config.yaml
n_layer: 8
d_model: 192
n_head: 2
n_kv_head: 1
head_dim: 64
d_mlp: 768
vocab_size: 6632
activation: "gelu"
norm: "layernorm"
norm_place: "pre"
norm_eps: 1e-06
positions: "rope"
rope_base: 10000.0
rope_fraction: 0.75
qk_norm: false
attn_scale: 0.125
bias: "none"
tie_embeddings: true
parallel_block: true
init: "trunc"
init_std_qkv: 0.0361
init_std_o: 0.00904
init_std_up: 0.0361
init_std_down: 0.00904
optimizer: "soap_variant"
lr: 0.00544
lr_mult_qkv: 0.5
lr_mult_o: 1.52
beta1: 0.95
beta2: 0.95
lr_head: 0.00539
warmup_steps: 200
schedule: "wsd"
decay_fraction: 0.347
decay_shape: "sqrt"
final_lr_fraction: 0.0
batch_tokens: 32768
seq_len: 512
doc_mask: true
train_tokens: 157000000
steps: 4792
dataset: "wikipedia_en"
Each number is 128 + 24 x the weight over its row's rms, rounded and kept within 0 to 255. Layers, rows and columns count from 0. Numbers have three digits each. The size before them is the row's rms in percent of the matrix's.

# layer 4 MLP up, 768x192, rms 0.151, rows 19-91, columns 96-191
089:119117085102146143126168135109127130108132100144092133139119138057141098156055140151106118109112146110132122132124174088107131127133106154145104114100140092178135113169109160136135109112139153108181178131143158138138154149120121136129101083099124124126141107144099129176130157120128145136
089:113092135118090116121101112124177109121119082107140113135122132127140120116111139141119119131105108093084140164132114092161109135090139150148110078142085131140110134143133117068128158096120100115134143144122151163163139129075168142113190136110132154123156122126091188153102123149126091106
089:130119167144085121113137135107125074126143093098156114170117153124094051114115144134157159166094146133142125114108122127148122146136131138109164103165105113111118158134140128091132065111135160101160145140099103159083133118119117152138085120107131152114124157152113136137143149113063161141
108:132135118131116164122114117128114149096123157121115127130128172103127131092155146140158085180136116137154140126186121102117136129145146101119149125132145133142143118169119147113155138135136164165143132146114116159112143118136154091123116134130110115139082130108108119114126145138132124135
092:117111152104145151173172120118140151163144136169130127141121150116116101154102144090119153178152138124133145197119108120144092127111147154130133120187130092137136127133139061121087096111107128116122111101113161107124122115131139153146148152132105143099125174166118160144110146111109143095
094:135111166169114142124179145135119134134160085135155106168147125123114107143122132109108161136170129110118106152174129137129121065172109123112122086125170148176085151146162123130144084112113125140090165121132111081103141131121171143115111137110112110087146124153096130099153154168168087105
107:113115127147159118149117122172164149123139079140077186126128100157129173127103145141161123128129145078107133114122127137127108150142123112138180133124113139155135145118141086137100129089156143132121108124108115119138137084087151114121150140164131134135099157146108113082119123135131134143
104:101157144136132128126142167152130166131134150146127128133166135133148121125100155147105138175154091167152099166145110137116108124166098128136106086120085133110072131141154105126133094106128166150146113099098144144143085112167167110110147116153126127165138152128106150165164075135137152164
099:098100106128172146142094152097120140107119099141137133123127171104140073107175110101155144099113111156136126140128177129126160111098128160154116101120150076124092158148162109096109140103079129144153123116136100128100108089160152137114135145121136124085121105167097133125144118110118132121
099:141135158136143142092096125114065114123140106112115139162098121140097146110128119138177095118089178104148167092141113131114118133153139148143164131118155130136166185112105126151072152135159121140122133131140140180122137148114136112150155188149180140123110146097097113118133125077135148189
111:079136095091102155155116148124093131110174136110107122176091066093186097067086140101074147123121125121134147132118085102128120122149136147164128120143131121145133099119137137148103153115107102098120108145132127150151076152131117146127127154170122170083137135130150142136133067085135195146
097:145164107092092115152092140130125091137109152099143118119096124084123100150120118137168173148106096141159147129148143136151114167171145128087155092108140140125143123140129103134094116088134118146132140142176102124115101110123134105118139178124131156160161141145110091085093157122154108148
107:093138094133117125127135148117146086128141109142122109131100137094137136127127139094133140131138125164122141136110099130108137139125131162154148135131085122141125129133136154145104169133075111158159161126109149060111135126136149142126120177106140179154137154129112115149101090123149152148
100:143180133082132133134092147127139145131100138142141079130124162183120149170132107138142113114150092101129113115103134147104155128108156098124134111123135143185135149131135127188121164116122127090126124113140117140080104093142098172107146141145128116075138153183127094112182088137162129121
104:099144162124117208136102169129114141119172147119123119163157115141121113133171141071152138146144127110121140108100101148153085136155142155116124107148113117083133135147122128093134115106148116138151162107123128109160094117133118139117116116139140145099110119106125116094149114169108096137
095:146105158108093139145166164095168124136137111134152116121111138118093119131192100114109137132141116161110121161149127120144158076126160130105111155158105117103117146115151085146125106097158153117115133108131084140154155101103101139097149138149095114089127152141141139104132164114131095123
094:135120126123126122168136132124105111117161143134132106109141122090148103097104149145124161135082137113105155091098105155184115152114095134137123109176098175120092160138122146153116134119118129132139112153167144127144165115152094117140149149121122112114162149125125101150165122129154145138
098:129156149145162099153100132124124118069132098136119128160130128078139134105104115145112160141091163113172147099084132126129118109144178099113114106131153167120100130064164105103148175126129114123166088132103128115181156123178145117102093125127174149132111134124136108122167162096109128119
095:107145082100103129084094112093125148124149115109165165159132114115152147144138142136152132152082167147081116173112126125113110108120119127150139130122123156103140071112137152166137141117131146164152116120128163165089131114120076112078132153138131132139138130129114112148129158063089102125
100:136170174083078150123126171104168095165104139154132124116115161176126105101132170129109166120146144114129134114130135173147145121149124170058145115139110151110152142117130104174126127119104129138134133150141067125128129111091204087151159146135148107125126122123130123140158131134151158095
103:115137089121090129102132142105154088162130133158139146094138130111155116107096101122108164064103129131143127125116111148121140117130129123146076114138169133145124104144119106078156119115157114117146103161129106141107124142089122134114156160135146166144123102133090120143144146141088137136
091:088117126104144164136118116126131110127152107149116091127145187123138103159102119130121174119161149142135141132128181163111076152089112190119121171142113140151115155161146116140173130157068089158144201104119132114176125102138137122161120128089109137154131130099151093150126117157156097111
100:101139092134086129093156117120134140151131106106128139173129124096142146140131131087102184163096168112128102116096169101116146120082110080116155124125115143155146157112160118145162142135099109089169097140144143089140146126150102087114120142127152146134153111141143106114174141117151149106
130:127138107090122156125102140162120127134128134128074159131166088095121114145126129152177126121128092126138146147113151131109121140096166129135137104150149061123113132096128121114136124110100122176154125101111136136109112143141128161098124140152115115144128176106128121165131112160103132158
112:123156117163147175103133120104153084058098088120109156098154131139147127114129171123120147136101137090137131161141114129157089123110102172160148106137189128132137134138103191123131155113142132111147128136101121129139110145152164194127135147137087146119157129130156091068134168114162167112
100:091135099127064136125149134129135116089153100105105145089100100151108110101126124104114149174116165102156134119097103091093123147132130157123158141127103133101147141118103215118088125107130134144148136110104116141153119129145082120167141139139132118110110145147122147109135089115170104118
103:098182112139113138133141121104159110137135120099139096107104128105137107116125126114105115115100145104134099185127124143158177110181139133150148130197110124130120095092097128115117130148151160139169142175127112157120122157140112138137090174118128124109099129190128099147094096133089123123
109:161147113149097226176127183097119097134148163119159132135103116125125145127140155129112106119086155173156137149140117115113088080130134092094125113144121119132096122079128137150132128076121075116093078123115127138144128140157119125111107112135116140111082102181142125112112079135104130140
102:136137055108097121099139143127111087135095137115149109142128119138157146147103175138122149126152144162114212111100139132140140138127111150139131096146149080138102105163131138132134139132145096143101114143101140122093121106154119162137152125131140138056122144077144130150125125105132127123
104:109123126106120119149148120120129127126077127144108156090109105114124114116182187121138105162105182140126105122140129168133149093135149123115127114151117177117156146100143134108115119136122076162118095123134159120155161150112088141105124122145096147160165120097113116143111117117142149089
096:172170119116138132097124123115145147118108117113179096125137130107169129104190115105131141104128141102149124120143112128127076152136147162117173137157147152087118144150152097138111111102121094097124123142121162133133072134139127146101153149138097100089159104124115108090123120133131143140
107:110110103137113130160100160114155140170143151126086133120150127124126086158144151134151102094096130158151112137162136086151127190099094072120091132111157131141107168169128124077143106128123138106139134119128129173145158127108124196102146128129140124126081109101131124144146154142107104134
101:153118142150117150104148169133165088119119132114088120088155128106086154152144143113181154124154104127137092171104124153134112141157143112098114118088123128127134150122163093104137133123139095113153110168154083133117130147155097085104118092146145118132131109139159102109162130096108100114
100:124147165125129132149136146138156158174137169126151140133113131094126106146124120106155095182123111111159088132168131123114088143118172124119122144175094101155128177077147127126113114124097132115131172141129115127110149131160138105113129118120133102124101145113139151145164117144085120143
100:136169070141123120089131132079146114133094136155119095115148164089186123164148157123175163135069113209117140121141107107141115114142107169114129134119133195136125146097120119091155146151112132139074083147128127168102162137128117114119124131127142124106142139135103141097129137152130163140
120:133124152155151108133135133124171150147142105074108160125122099120110124097136160137080107126155151118128144157117104122155149112147138100133178085156098178128132137101105146145114127109126142141112090131114113126117151102114142152162163117152161126049151131116134110140132143138089126122
092:150154150135148091131127140171081144157177138101103147143127096112150097105125128131128202113122122123153077126153145116117105111142150110096083084160124104085123156088178131160126123143138127132157098109119096130124169121114138094128130165091121138135133111162124099097147148178121162105
108:118109109157091115151112121132122084129103100142126156144104124136176120152138131100122112107127176102118113140178148083121150107125105141154162114152141133142159131136118152110121135097106179136146114121132129135149151147114133146092165157118086086130158149124140119179137098131115128128
091:155178114124140106109133139124140081152120170113112085122162111115092101105158144176183133112100094127105113127136138080107140105121166139140127162139115112096137173134105162162118103119074114145143086128118150123130133138135103141143080102130115161121115155152110133115132101125120145134
093:117128141124126147121153126130117142116104091126100126126115125136142148106116131113129121132084132126101138127144133106123171086141157131190159132106121150110133101140122145154139126095120120165158086146157156138105176147147163167145129151133127151114148112152082128078132142180129147114
100:084140138083106145134143131114145142090082143105163095128129115113124163115115128112135092153111126139134112100130157148135136092135149129115162101102133150128113109128124093136085192101125118129103149128113166170175147181158100125133134109077108136132158083172125105127116156189168118153
102:171166125117115127126100157116107173170159134153084107150150146151144122125110134119149165124129127183144118162142156151136122137127123135127144131131108137098109123147135112137097127158126097125085150093148160157097158136158137113103144144132125157142104134115127142099146131159125073128
101:163134154138115117129107114110165116134138150166112091110121102100134153131120145126155096120116109090142084120100128104107111139143103147104097122143154092121099120157137093111142064142166135156148119114131086100129183099113141116118134121120123116118137164096098146117165099135125112133
097:123139093133149148127164125136121103094111177107141079134151136146149116131122101113172138098118122097117130113105162133086132137127119096139113133104099123122099155113126128124112139134151150138141122180128168086098120100144147159088100107169094108150098172183112177088113154151157122136
101:101155085108122135094102077125141117151127105140104139111144133166113153130078137123098128155102130108153113131131131130188111151089127102137125083148135110103129132098144163143136103143102121140133133112151140123150129134141102065135182158151129158065071134176156145164181114134152135135
093:111149122146117122125108108112151127121113119128152114111137124137093139167111139122162151138164107131099124126160128152111142168137120110137120098133132154108168134093166053101098162122103143097095187176097125130114132194116093133115175094166117113126163137185173155134149145113126152093
094:143131161116115126131131136124101095116075140113117137138123096143139083113159146101115170131100109133126111122115125143125127141138125156145140124139115088111109138110132172113132118061149133101187155128116120142123144131120159165111169122106153121162126141143125104124133145099101142134
097:145155124163123128117127145158139107149108143142181148174137122087115114113170128158090109104160135100148179122179131120153137116143141103157130100128109174129154121147143143110144106138148187164160159154176120108132121090102090120110146093116138123105152110103130117144096137106132064103
109:147093125161108198127131135142131094148136150100126134148161122126152140117145113124117126108117141145123150127135131140145077073139116128120141093140169112115133099118159141148116113089114122126137117172113122134156168136118084157163095147128153127138128129092134103156145106107113126117
094:145108121158109137105149127147122126204108123146089147181144155152139128138108116104159133155100112133150163110148139118111108134173114133117125160154124091091098144139125118113114126106159124134178106122159112148105162131116081105106163152152101131093088133082120171082118124162099107153
100:150135144121110111129128113114138124139107141132107117113115130143115146154118181092134152117142141119115140119108158149152141127149117113141149076125074114142108120163124080046154097129159139155183123177152122148156137124163158066128161135135144145139116125145154141127105108136123106143
087:142152082155161159090143139099120128139144164130154148116168167131104156152146141167089085139144156138173144120128103092138105117135107144124102076117094122101124067100107090139139145108110179143121142139084104140127129166131146114140150108150111136104154155123182088130140165101178093142
104:111133119130155138156085109154148100155097148124138142107114110113120085149159163110105125151129151133133125121143113161141094134136119159104087150148120114146111125150146136112114163083083142134147132134118124147124127115207162113127093076084151120129136104128165105148074140130106128132
094:119111128100144138115108112129140144113143138171125139129157152151112073136193163106144146142140163139181131134162149113141123149118105150130126107136167117108076145142103116054132136154124054108112083093137133138130162104117156134130095095135121168140168138134112142137132124112114155093
100:129197110118092159110121118141157142082144114159144112107123140119119120125094106131110119143135166105138139149127145119084148134129181168153121143159111128144111174130154118117132108116134127141122127162114142119102102097096091134118060115150173114097121133129077148174177120094080122102
099:144085123109118146113118105133130168108149108113111124085151114129139136148138083051097143172138141070158145113127161132132188164139132097132126106152119121147119094144155104119163110131154125134124140117127151124145132167179107164103133130161132146113141120091112117143125140136109135141
107:140151174111106120148136107115137158116117144087150125157149125135100086094144169123136112103114122115137149124159115160122136175095163167140133076128126154092129169111135153135118127124135141124076137091171131161172160166169127167088125133128127118104111078083078116121147098138148116143
112:135100126147159102144133172097164148127148096113143127129155099100072125153150158120117091159134121096101167162108129138121164160109135126076121085181101117123118096185134156105109082140113128146157124106127121121120136116128116137142137132129086167167157119122134136164124098143114114125
101:172123115114143110148132098123103122107117171174121087135129113098166131128119147101119130180135120155136101111166161105102145140122142102120113149103128112124131109134093102125143118098113114165152145160105182136100122158122147127101160073132150132138093115127169142150177181142121206135
108:135114126134116124145129164063133137126127111056124132107167118129125135128118085111167073123118131118138088143121184080139144104153125151096142106166144133089135144145154133104135145112134100140168090095160128144116149124139138131141113159154146145113124104152169145125131143142159126162
097:107113115098151144136094121104141136120100137131098053142151141105131160133091134129147150141105141161135157085139120133108126122168141152133091128143104154131159163095145119146106162088091093155128124130084153108116135093104161111139125096156108141136138143104099120110138105135149112110
090:133119129121108159081135127172146137115154125137099124116109150120104145097102077119084133154111118102113189133126139097051126116138140131143117090123103090132162131133133120167128162132123158138104167163157118166106121137176150120082157129156101121125146174113152130095122128131182118133
101:124141115169089147124142145160103116123149122150116126136145143135152163158105111088132148160147125099097115190114163126127099156138100098113157142149143122154124168162133154081100122105101127150149116124129080157154132135142124105128149123137119142155083137100092168101129122134101119102
102:135107083130163144138117131099119147125120108133116136115158149090068113122156138095113151121041114151144131133076151138111142130149162114152094122061122134121145095125126113160099098123140163161123138153135132184126130141096138148138126126152144125074147121122122117138134102148122072093
106:130157115126122128109134167104139116155110129130119116160175124098144109110115151159143144125082096114176128110144131108103098122150161128118092113173115105115196136113117151115139146132140112148144145078155105130148124139112139086118114126088095137196132131083097165137119139143151112148
099:114166122126122140139100154090129129104123125135101159125155121130103142149159141122176146125108133091137174106148133147151157154097076163134135161143154138148073150145091140099159113149109133132139129106097087131056155111092125128146123090136113142125139162169118152140093109082102161171
098:104165136106109170135137147144110062189093139131140123092137145128130133115115116100100133145089137140091083127131150111079119108141145123096118138179157142140127149099117128160161125101154167084103133137199192153136150141115160134159148118118135130142153137160134117097178141113142153067
098:124112138103096140106094145134152147118156145130115104133159165120139132107147147119158124158137132137142202157145165169127073146141086155141126114129130112133108101142156101160112166115125168104100107152162098145151160106134144129156154138078173130085102145123160102117112131104114101127
107:136161138157130148081119127131097156146102134086113157111106100153077152091137142136136121152143137095140136120130130128119141149118181093110154135133169129121120154150106162127126102073128111161126120065096109143158133134154158147114114135120134107181090102127095166139173099156158123137
095:119128100132110121139091149132114079153126140193165102130171118158144127116145100142135102094116109162120118078149152127186103141144107156162160138129130084087089141165132176116147115098107161130129153110146114132146106144164100150163092162125149091104133150135087114146135145132129116119
092:118165087128150146121135116138168111131173139110126104148172103115177124100121124103111154155120190141150138163163145152103107129101094129148097094141120127137088142147123117130132158113133174137101112096143106126125165124173069130137168128124141160139091182140133115113154116098135161160
097:144131116134138158135123118122133095154109123102151142137121128145124120135125104131073108120153156115120134097107178143164073098091142137104128128177118091142116164101117118120111106106121124167115093130148154115122118128135165145140105122159149115115137190143106154142145117150135158144
101:169156138055098146097097124129134150164125079073138159111158140114137114126138091092122160120097088130089113126115133126149121144153117119117147109121096120155124119116121124156157093105147114095120117122138119096133125104159090126105113121132181178136180139146160110092145144123144142124
# layer 4 MLP down (transposed), 768x192, rms 0.151, rows 19-90, columns 96-191
094:111121146114180123124160078136160151166139111103099118117149118129112118119112150123110132121143104150087108118087160174144147113116172089152141150126103165093110184083183128098145138159123122164118167117142133140139114159151136109182095175135125169126155123096111131100109141095151102140
090:132114131125131164131144136162134128174117110116099147173107135124126116129164122125128141184105131181147125076147110164060090115165106145137177134101161131128149146148108162106121132146116144115141131112134109098139161106153134151160126125104123145104136174145121126172133114122129155131
096:131146107164143115151163101141160120157132115161105127077123139145152149124133126159184121169146153134113131102125093113148145092097142066131076134155126135149153090095150095118115125124104120143141128122111137129133139119145120134150124139102097142121090154115115151146126144076137110123
102:142082112092138137143172155127162095136136155116150122131133162138138114061138124116152119132134164134185126127155107132177122175137086140148129132144159102118110112141127128101143166131143103135127108179121090119158088107084175111165088122118157170110094141127126105127158148126103131079
095:124120118132099136123130119163110129124128135121118086154143091123123062127111166166110102071187115138167149148086154125133155122122138141139126124127136108124105110101167117138178107168170161137128136149132173140085121133153154097147137147122122095159141138116116100130084122131131119148
095:099111126133120169155140148101088127118108148136135137116157099086170159119106103122156124135110135084110093145085086127127170154151093132095130131087101088133148078156110116116132134152148129138096121154126117117106096119105149114142158115166131139145091087122140151108116127112125117131
110:091128115126153134110174103107145133088123098145108158123151150109095115136098099153121120137100099074147116116148120129105102117142117139101165114139111165104162125129099117142114112080139117149143126146096164111135112127125131151155134120148141169127115123163130096123134147103163166142
096:119103151144098098113147103160118114114097101141101163135137127187171113097117137155101140098097199146143087100127155111087121123104136111102137115096151113104113141115087072133151141110132136148123128158124126103172097141158131159161099130118116139146111097173125128115088125143099139118
098:104125138156095106152145138139170131097131116090151173130085111133134149156124087107136105142123140169106123113138170110126130111145101124148162137086162124120113140133144121124149091155160145106126149145118112158146107155114143161058124123152093123146113163134113148124069116128139125129
108:119152093138098108128134159120092135141113174145144128146136122117119153148140129159132158141105109148144098131110147114128107143113130089105114135125149062138094123072101096129095116107135082111130129117131138131099144125117158135144152108121125220124114142135117113076113134142124120132
119:142136139124094134157130136049166109116155117131108137188122112127132098119092114141092147133065131114160155136134084135176147149125133168134094134095075123104136141112130135162115128140163149126146110158112137137118143186117155099114151107115124128147144170142166080173145080141152161124
093:126088153157165150109118094157142075116133124150121172137152126134131131147131130128133097121099116054142106132164116127094105131101061161139131146160152106136119132113117116082148115095114141108137119099086155174113135110144118158133145125144123133145086144079159154156158112131078159134
101:152107104117077116153115120127149134161101131124134166139096125158152102111148151167121117103136115173155112143094160142120153149134121184152131106099125134138081121121124119143107115095123107130155136098169149136099097134102144112096105108104149166148170140146142144107157140102141189129
092:129105123140121106127140100183109115125175088093140119140102142128135106118135148099116114135094101118122141123107123133139150180126140094108162145126090107107140106115099119181103124144168117170096125105120104111163138123104124142158165147103121111101087083094137121141119137123145156110
109:122130153099125082132123151118153135116101158121124164123108140149111157169128108138174140126158101168117156133120150120143113140105150158131160130121106109113125133169132112113169107158125136106116141107148133086128160151146137136161132130155103109130149084145142147108138142133094150136
097:142119125144151168141162123084129150137139176197160149116140139108156150115116145133167126099138123177137143134159123153125131144128096142110096124126100126199172150195136122125122095151086100123148147136103129121122126086118155142141153130164052124151106134117146138127144137059157155173
086:119139112136147122110159055106144146124088153118100133133112105138087120098145128124163126116121095116124130122134106107129101125128131113128131119165115114135183116087164123124140138138146148170095158106127112103110086125104102074151121109130153131106123136124119109118107104106138155156
105:155119103120103136136085138133117138117140163131153144134123119085129121136114095129109093177131182109114117142147143139130134132118177103126106122149132128097172115120145135145130135111140159094139110143168146057125084105142142120127141113177132129166081134127134138152148113091129112135
105:104139136162158110111125115158167186152114123160163140143169109149150128089121120107120144124127136085144131148111091154163144136145125159147111121101136147161121139084113121119121103109124161132165110134173142101127132171139128129102142119115129139151134156109165142187124145141097168128
096:108094144097115116128112100072065116113134099114141101111068152137079140121107109104088156110120098100094148079107136110104138142149149081132135134123080134124109174142108104129145139129057126146134110108094113097106116131126102108094129140112132136112146114096111129109123133151114105175
103:084108154113144145143113156169167160154122145156160135141114097116146147147117151158134196138158164131103140149116086134116115072120137115118146145140132108144138160141143086109147094113106102157096131060146164162076122144156131150079127126129125123162125109121093134136166173106111092143
089:122124144143121100114145104107173147112108170146147157110052102111116138121139119128143113121107115081129097131149100092154165138133143138153155131157109116137096080129114117105164122099151117128131122141120127181128142132141145109110131098110123155175121156123154104135130140100119130181
101:099134141110134128141122152139119148141102175121152144143110129147142145092110097167134104109127139174075095138131138117156112182125121094101150095112104126134140149079115125149135090164158171113122087143132111108127152098084104163165152111095128147145102108131152139168096127113127153120
136:117094110115091129148155129109116127138132103111099177113127120113120131111140141133152111141124129139116172145117139139099139149119084122130122113143132088117156135125129129093106119083087170118157107122099139108145099123114103179158144134124137097145122134121174120152155053166122152170
118:112097112138102126087122126090135135109144107162130157119145120140142079109155145166147117153143133114107124110132132134137099130076124102127117099137172169129150157123185170111117125146142107119153123097070141132136137158087157121094115106120109152101102172111116132128151125133124154128
112:080108110105115103139123150101145098121134135120130142140196103153164147128171102158127122100093146120168157146144106119125097140138176149126104153056191157090173151098104125131171095141119096131146123095132123154154100145160112125086129106131121136132126113131160147129118119105152138117
099:125100146145160137127129094151104140107139127144141115144120146109123081108123119140142107139131158041093116122185200153118166118133141136102142146115118126138115089174132161152128111142096145145150140151091145158141157152110129146137087124111117145172119128099122094123139141129117105142
120:126108127129126150135101133135098119139116141106116109106119179135112137128103138121151140186097149105105171119119092102127167132136129097171119147144121176134096122124159155126119133136099143126151137104092105152159126108133103121152148131106117148159115163087092114166149168147137157218
103:130107107152118130125115101031138125108100097130116107108160149117097123108144118115104114137096138196122096112107157089112116131121133110117130122144105129106155120103112114105123118129113143132136128112143139142143148082147134130109135107121162055148127128114138113109150128127126138137
106:178127110105147139122122156170147097153134134131098147124101120147134102165115129096142099118144087188155152153113156117158110132135129157141127159112187122173156090141128079127147128120132143167140113104159131110158161144162156108145116121129136153109093159144175115105138143124115142097
093:111121130132125150134126132121134126175149119095113149123123120160126140166085097154136113187103119129120111092108110140126141121164097130104112095072141129164112150139138115106173117154135131172195104143111114129156131135133130111150100117051118155154114173130125168168118141120165145092
105:114137213168125139162120124121121171096150087169116123113115185128145148166130148124134094119105125184128141082119160093141160123109151136147120123130156127139137165129125124109149132133121139115156108115105118095122108103100143118109116143154144115135116135118150109090087141117140104094
097:128145127145141114160108129140088151100086144175126149108112169108145138143125125115127170139103161138127151145108147132142134106062159168130144150135160121140120117147122149129067169123103136124133150117086161095124116103139154147192178120097195160116159124098109119147120115166137140116
101:128120164161104161197150115146137159127097094148100153126109142116144123082121150114104110087092108146089098147136149151150141146158105178115106128114119120139151141133126161131158165157155136134132136069137145137131163092176148135103115120104129119190122141084134126162102115115196104109
092:150134145124134115129100135163115111156116139146148126136094139130145111129096156096115110136113141070109101161113140146129176122121052134178140123110132132109116134103128130114110192124134135137115124134136146130153110105112157140081130078068125179142102112115151149137124145122172125108
131:153083143138134110107080143131213131175124103129123143181135090144175092087166135112125106149105148125142108147087131153139110154131138129083131164119124154099139118101135129106171118172131106115122153146132134172089120131162105138159138121129164114084115160090133094151143171122118139135
099:142128138117139147119155115174145171083156132049116136119142165106131187105122101151078141148138096117127100147105126126145094156125098113117139139147099146119158161127139134126113132121141138104127111151088134144081116090143103110113122127148089164069156109130133108108106120148097105114
112:102156090127120167158141118164104100131156134143129140112150162158132108142116122128128106142075178124127117123120129104131145098097100153169166124117135133087121135131144082092150138109096111071158124101126130171104114136128112116128124136121130136139108066169166123122142159109139121130
093:094131111128139149143142190119126104135146164135103112159121159161159146101087081153153139125163156116164135124128174167129138136135102129121133116138151146149087090104147152146093119140179124158106163135081129117119100128118134124156131113127144144134121102113128122129123127109118094137
088:150142099135139137139106106140181133160099139146130148138131127123084090109140090133126119168112077092133112105112163128124079100104080124093118094122178095167111110106148111127130096148137106136120157158080101111104128135094138109102131108097146146152143130111131107107135094119180145112
101:100098181168081143089115108140145147122094106142116125111160124119064117100104131093090135140132135122115154158100087089100117103150158138155127120081143105121163168093114114120088122133082129087127148128127094092113165152122128129160129123135158141125137141112099130163121108104109164103
089:135134155126132156108129109119118121099121128094145182118119112093134118171160145143115118113133086132061150094134135057137128111112135143147156146104132134141172101124110112138120122151120151114140096138110112107166151122085115117107138136118122122150153109147157175178136118106124131102
095:142163096131141088129147139150078134155123103111150109138100143125127081136140144151114150137145122118174109106126107174125161117131145132174098138090130120117112127119192148156100078098121140178124120124096155112157100117138113129135130153172115156146092130156169117092115156119150139125
092:130157135074144092116158100132109175124119141103111151127130122137100090078110098121106131126161132148181133145102115113131123127145151104074123105130151170155153104116144138104131154163093151109118127125090098114105142127125121108167217115101126147134142114148139138087179103132125155099
104:163100138141117122095117112139117159164118104140153117123115129125089171118140147137141131098125117120104158119128114132141127117151134093155089155113107123119129115107194132122127155108118111154091149092131111157130111128142127156145167142144127126140147166106162145135107112109139107114
092:137125131095117151161113118162147151122133129169102160142139120108131101146114145127112148147130126105131138154112124126149105129105113149123146168173090167125134138145147145145169133154081100074138147140177125110121149091117149108145144108108155079123128114109134129110123092156099122104
094:106161121124137135108122181110130100129198119127139133110124144133101150175139148097146100116158167113144103111178119123095106146092144100144155118103134107154106126111150091137148152140111126160117109144118125124159157124178188165153154170115108133127121040123149110109121154145110112113
090:160141104159181172151109155105093088106161167185116125141150132124123132138107161149113153098094091127104123130109110161128113096084109144121126105147115123138124167157132105148143074107125126143111140118106128109122130188122130122101169132137130122105120158116160100093130148122112146147
097:128119118153100147116134129133142117112157065100121124174134107171098109199177139115146112144131134114159151086121144084152100134098162134126144158137144140105094125110098108128156127175112125119096145167142108102148157098116127095156147174072140127138118149132126150110120119117110122131
098:127135146106111119102126121134162136138130144138125106135128139092120153113140145128081127168095109112106131163165130160109094146144131143141142144132133140125136111134132093126098094139115142148109139107177134147089164124149116117149089134095108118159159144138108114109154142130126103137
108:136107126177148125131144154125093147110115148173124144105148120137153131118088167119182173123128165158130178145101162125170171122124137114125130104137106103141161109105146093107121161130110131167164128134107118108190142103104127100121179110132157125128121131131115117101121125114137114106
089:124132118149131108160137107149137105134114106130136126126161098130148143170108112146172153180158121104134133132100149144121146057083131116134144171089116117162144152086140106115107104150164137106154096133150109123135132155123083127121100161172128118163091096109127154132080129123128165116
096:168109135158116153163109090154106097141127106136156125094122159129121128130158109134112111108149153090147119132170120152120096123124101130143145119178145087136121096119152145116083166078146144141143151158114104121113120153125131088138109121116125114139113158139160106141149119122121139102
095:130125125170110116146119115121099166129128100123132081107152138112103135106148108139114133154136154171149158136090126078119086105136127152157131167137097133083099109131104097098092135130124116174091168100148134112097127116124120123112107116118171122158146150179136134106160130167117115108
107:121167116131130109136121113105149136094125113136120131098101066136120092140134145082127124104115117084149126113140119168118130116162102148113152135145139120095187145100100081136170152151139085149121172110141123144151134168120100146131136088129124091131131121112103156107106159096099132139
100:139128159101161129111124130136157117110147126148166133156113122153158110131143112136109145161127176117133138127152152132156164086131116143143139133115136159149064121085149142116141086139122161092108096067137109077112157135137120115113101148113113175188157124128149121136113113170105103148
116:127114186130121148145095114130126153129124109140192092151121128126105097070123136167108116110130196147134150116134108145154125156132133114120142143093126114095162133141108110126161137146133132119123102088140078177190167146147112141142106140093129146119133121106108111098112101104145097120
088:098161179127134126145136071165118149106108189165154108102086165120172151124097113146117142134163125087115137125099154166139122095146145091170098147134135163153114131079109140152154139100116123142071151154138134152114147174131114114104111102145148095128131141131145137155133170121148109162
105:100123155115143150107110142160095103099110092122129114138133170134173116091127144163093094156112137094107188125123129100115116127125118137112131165155148107117076140172132147161114146106114190136116148146162142122158091133142120155123122130150128146148122136118124116118112207108122135175
106:119120069103149137175132146121112089113107123131165155151137123116182118129122155166145104101157180143123096126158152151139129139133162126144139139119139134137133156143126100105123092135126118109094151097191121079159130122116133138146132172125143116121112146113111092170110174111074130105
096:099150120160159143131104088141083152136130151138126146128094164077110084130158112076148155129127130151162126127140141103110151116143181108155118075128151152130099176118130148076135097148105129118100155129114133090062084163161140098101126139113129142100060118127144127153111102134108158151
094:125139131141142131133108132088150118131085153113131155163144107128115126123132181178150147094137125140136159091121107158150120127106083123152100100090111129115090149115131119108128140133150073080122148128080066140122152144149114135111134132130103128147122086120099109123159134101146089175
089:097139133117187163092131119128132108143059114162108154096114163088086098109142114127109140102127078103160119129095108127105103128131132095089108160172090115092164131130122135176135116125142143111122080122146132120116171081086138141128129146135115128161150127135114144130170139131141150188
087:121152175116166111140134161174117135107091156179165156111147123167141140119074161123151137151187130069156132123132096125161164157086119128114104128143156105146159138115167113133120162135118084111131100115143112111135172121103132141139122128126139137134136128122123144121123141124166152125
082:130104112112143109119144076132136102125140144131117128086098164171131126130109145150109148179166137064102164114151096137174182097101118107145116134096148141162144123140136141185096150144129112095126126154126134129115175124153136158160139108137129118079109169136106085093114142104126128143
091:119107108163153104114173108122110145095119112103141118090067181133109139114083128123154120100142161073090148133146155157148098135161136113110120159150107118124138107105180137127101145094135115129119177143123102176145153139147140170145146121126144138138108113108106110132106141136161104111
094:101146101083131103148124125115140086124076171162106125086134107163166128111111149089111129138111111132125113167136104174155132117098105106131091141143119171139158140126146120102100097143143151145143154125164148177104121137116117152134154108153153101128126107174137111156130102120133165170
090:150121128133113131104149124104137123135107157098139163156152119150148159134103116125105105092146130153136095137162100130101134132083186112076129138152125158105122101105115152092110113133105125151141135095157128135111103108110160145112111112156084129108152152116153130072141112153101112149
109:150164138145104125143129122126081186148116116171139147122119093114105114130152131094142157099133114110138128146120145157137152142121138112095140181109144094122105125128129145151120069128174103104118168135131122140132109100176131131160160163120105114140126136135174121162085110090152119120
107:169166128086121157123136148140083107124136151134113138125122118179129117118111137140148099145127119188133145142174100143142121147129149120147096102139104101119147115124160135116140120070114142143121148126115133128070116159102187125172131124114118135107172091154119099137126161131140141123
108:203133121136127137145137119118124150120106171169084148134165123130072110090157123123095148158109135150139132096120114130131177126125150147124115094140157106150158114145134096132130142106096126122158134140137127166145085118147102117124133140142109106138148114101117106118102108129134139117
104:141146102121108087095080145128128068158095091132160122130076117158127103199111134108114080071102096150119127107087157146159116100126149100135127108107130136096115129092143106110135101105141152146113129125105123162104122139138115120110125124073133100111104151135092127128123162082122147114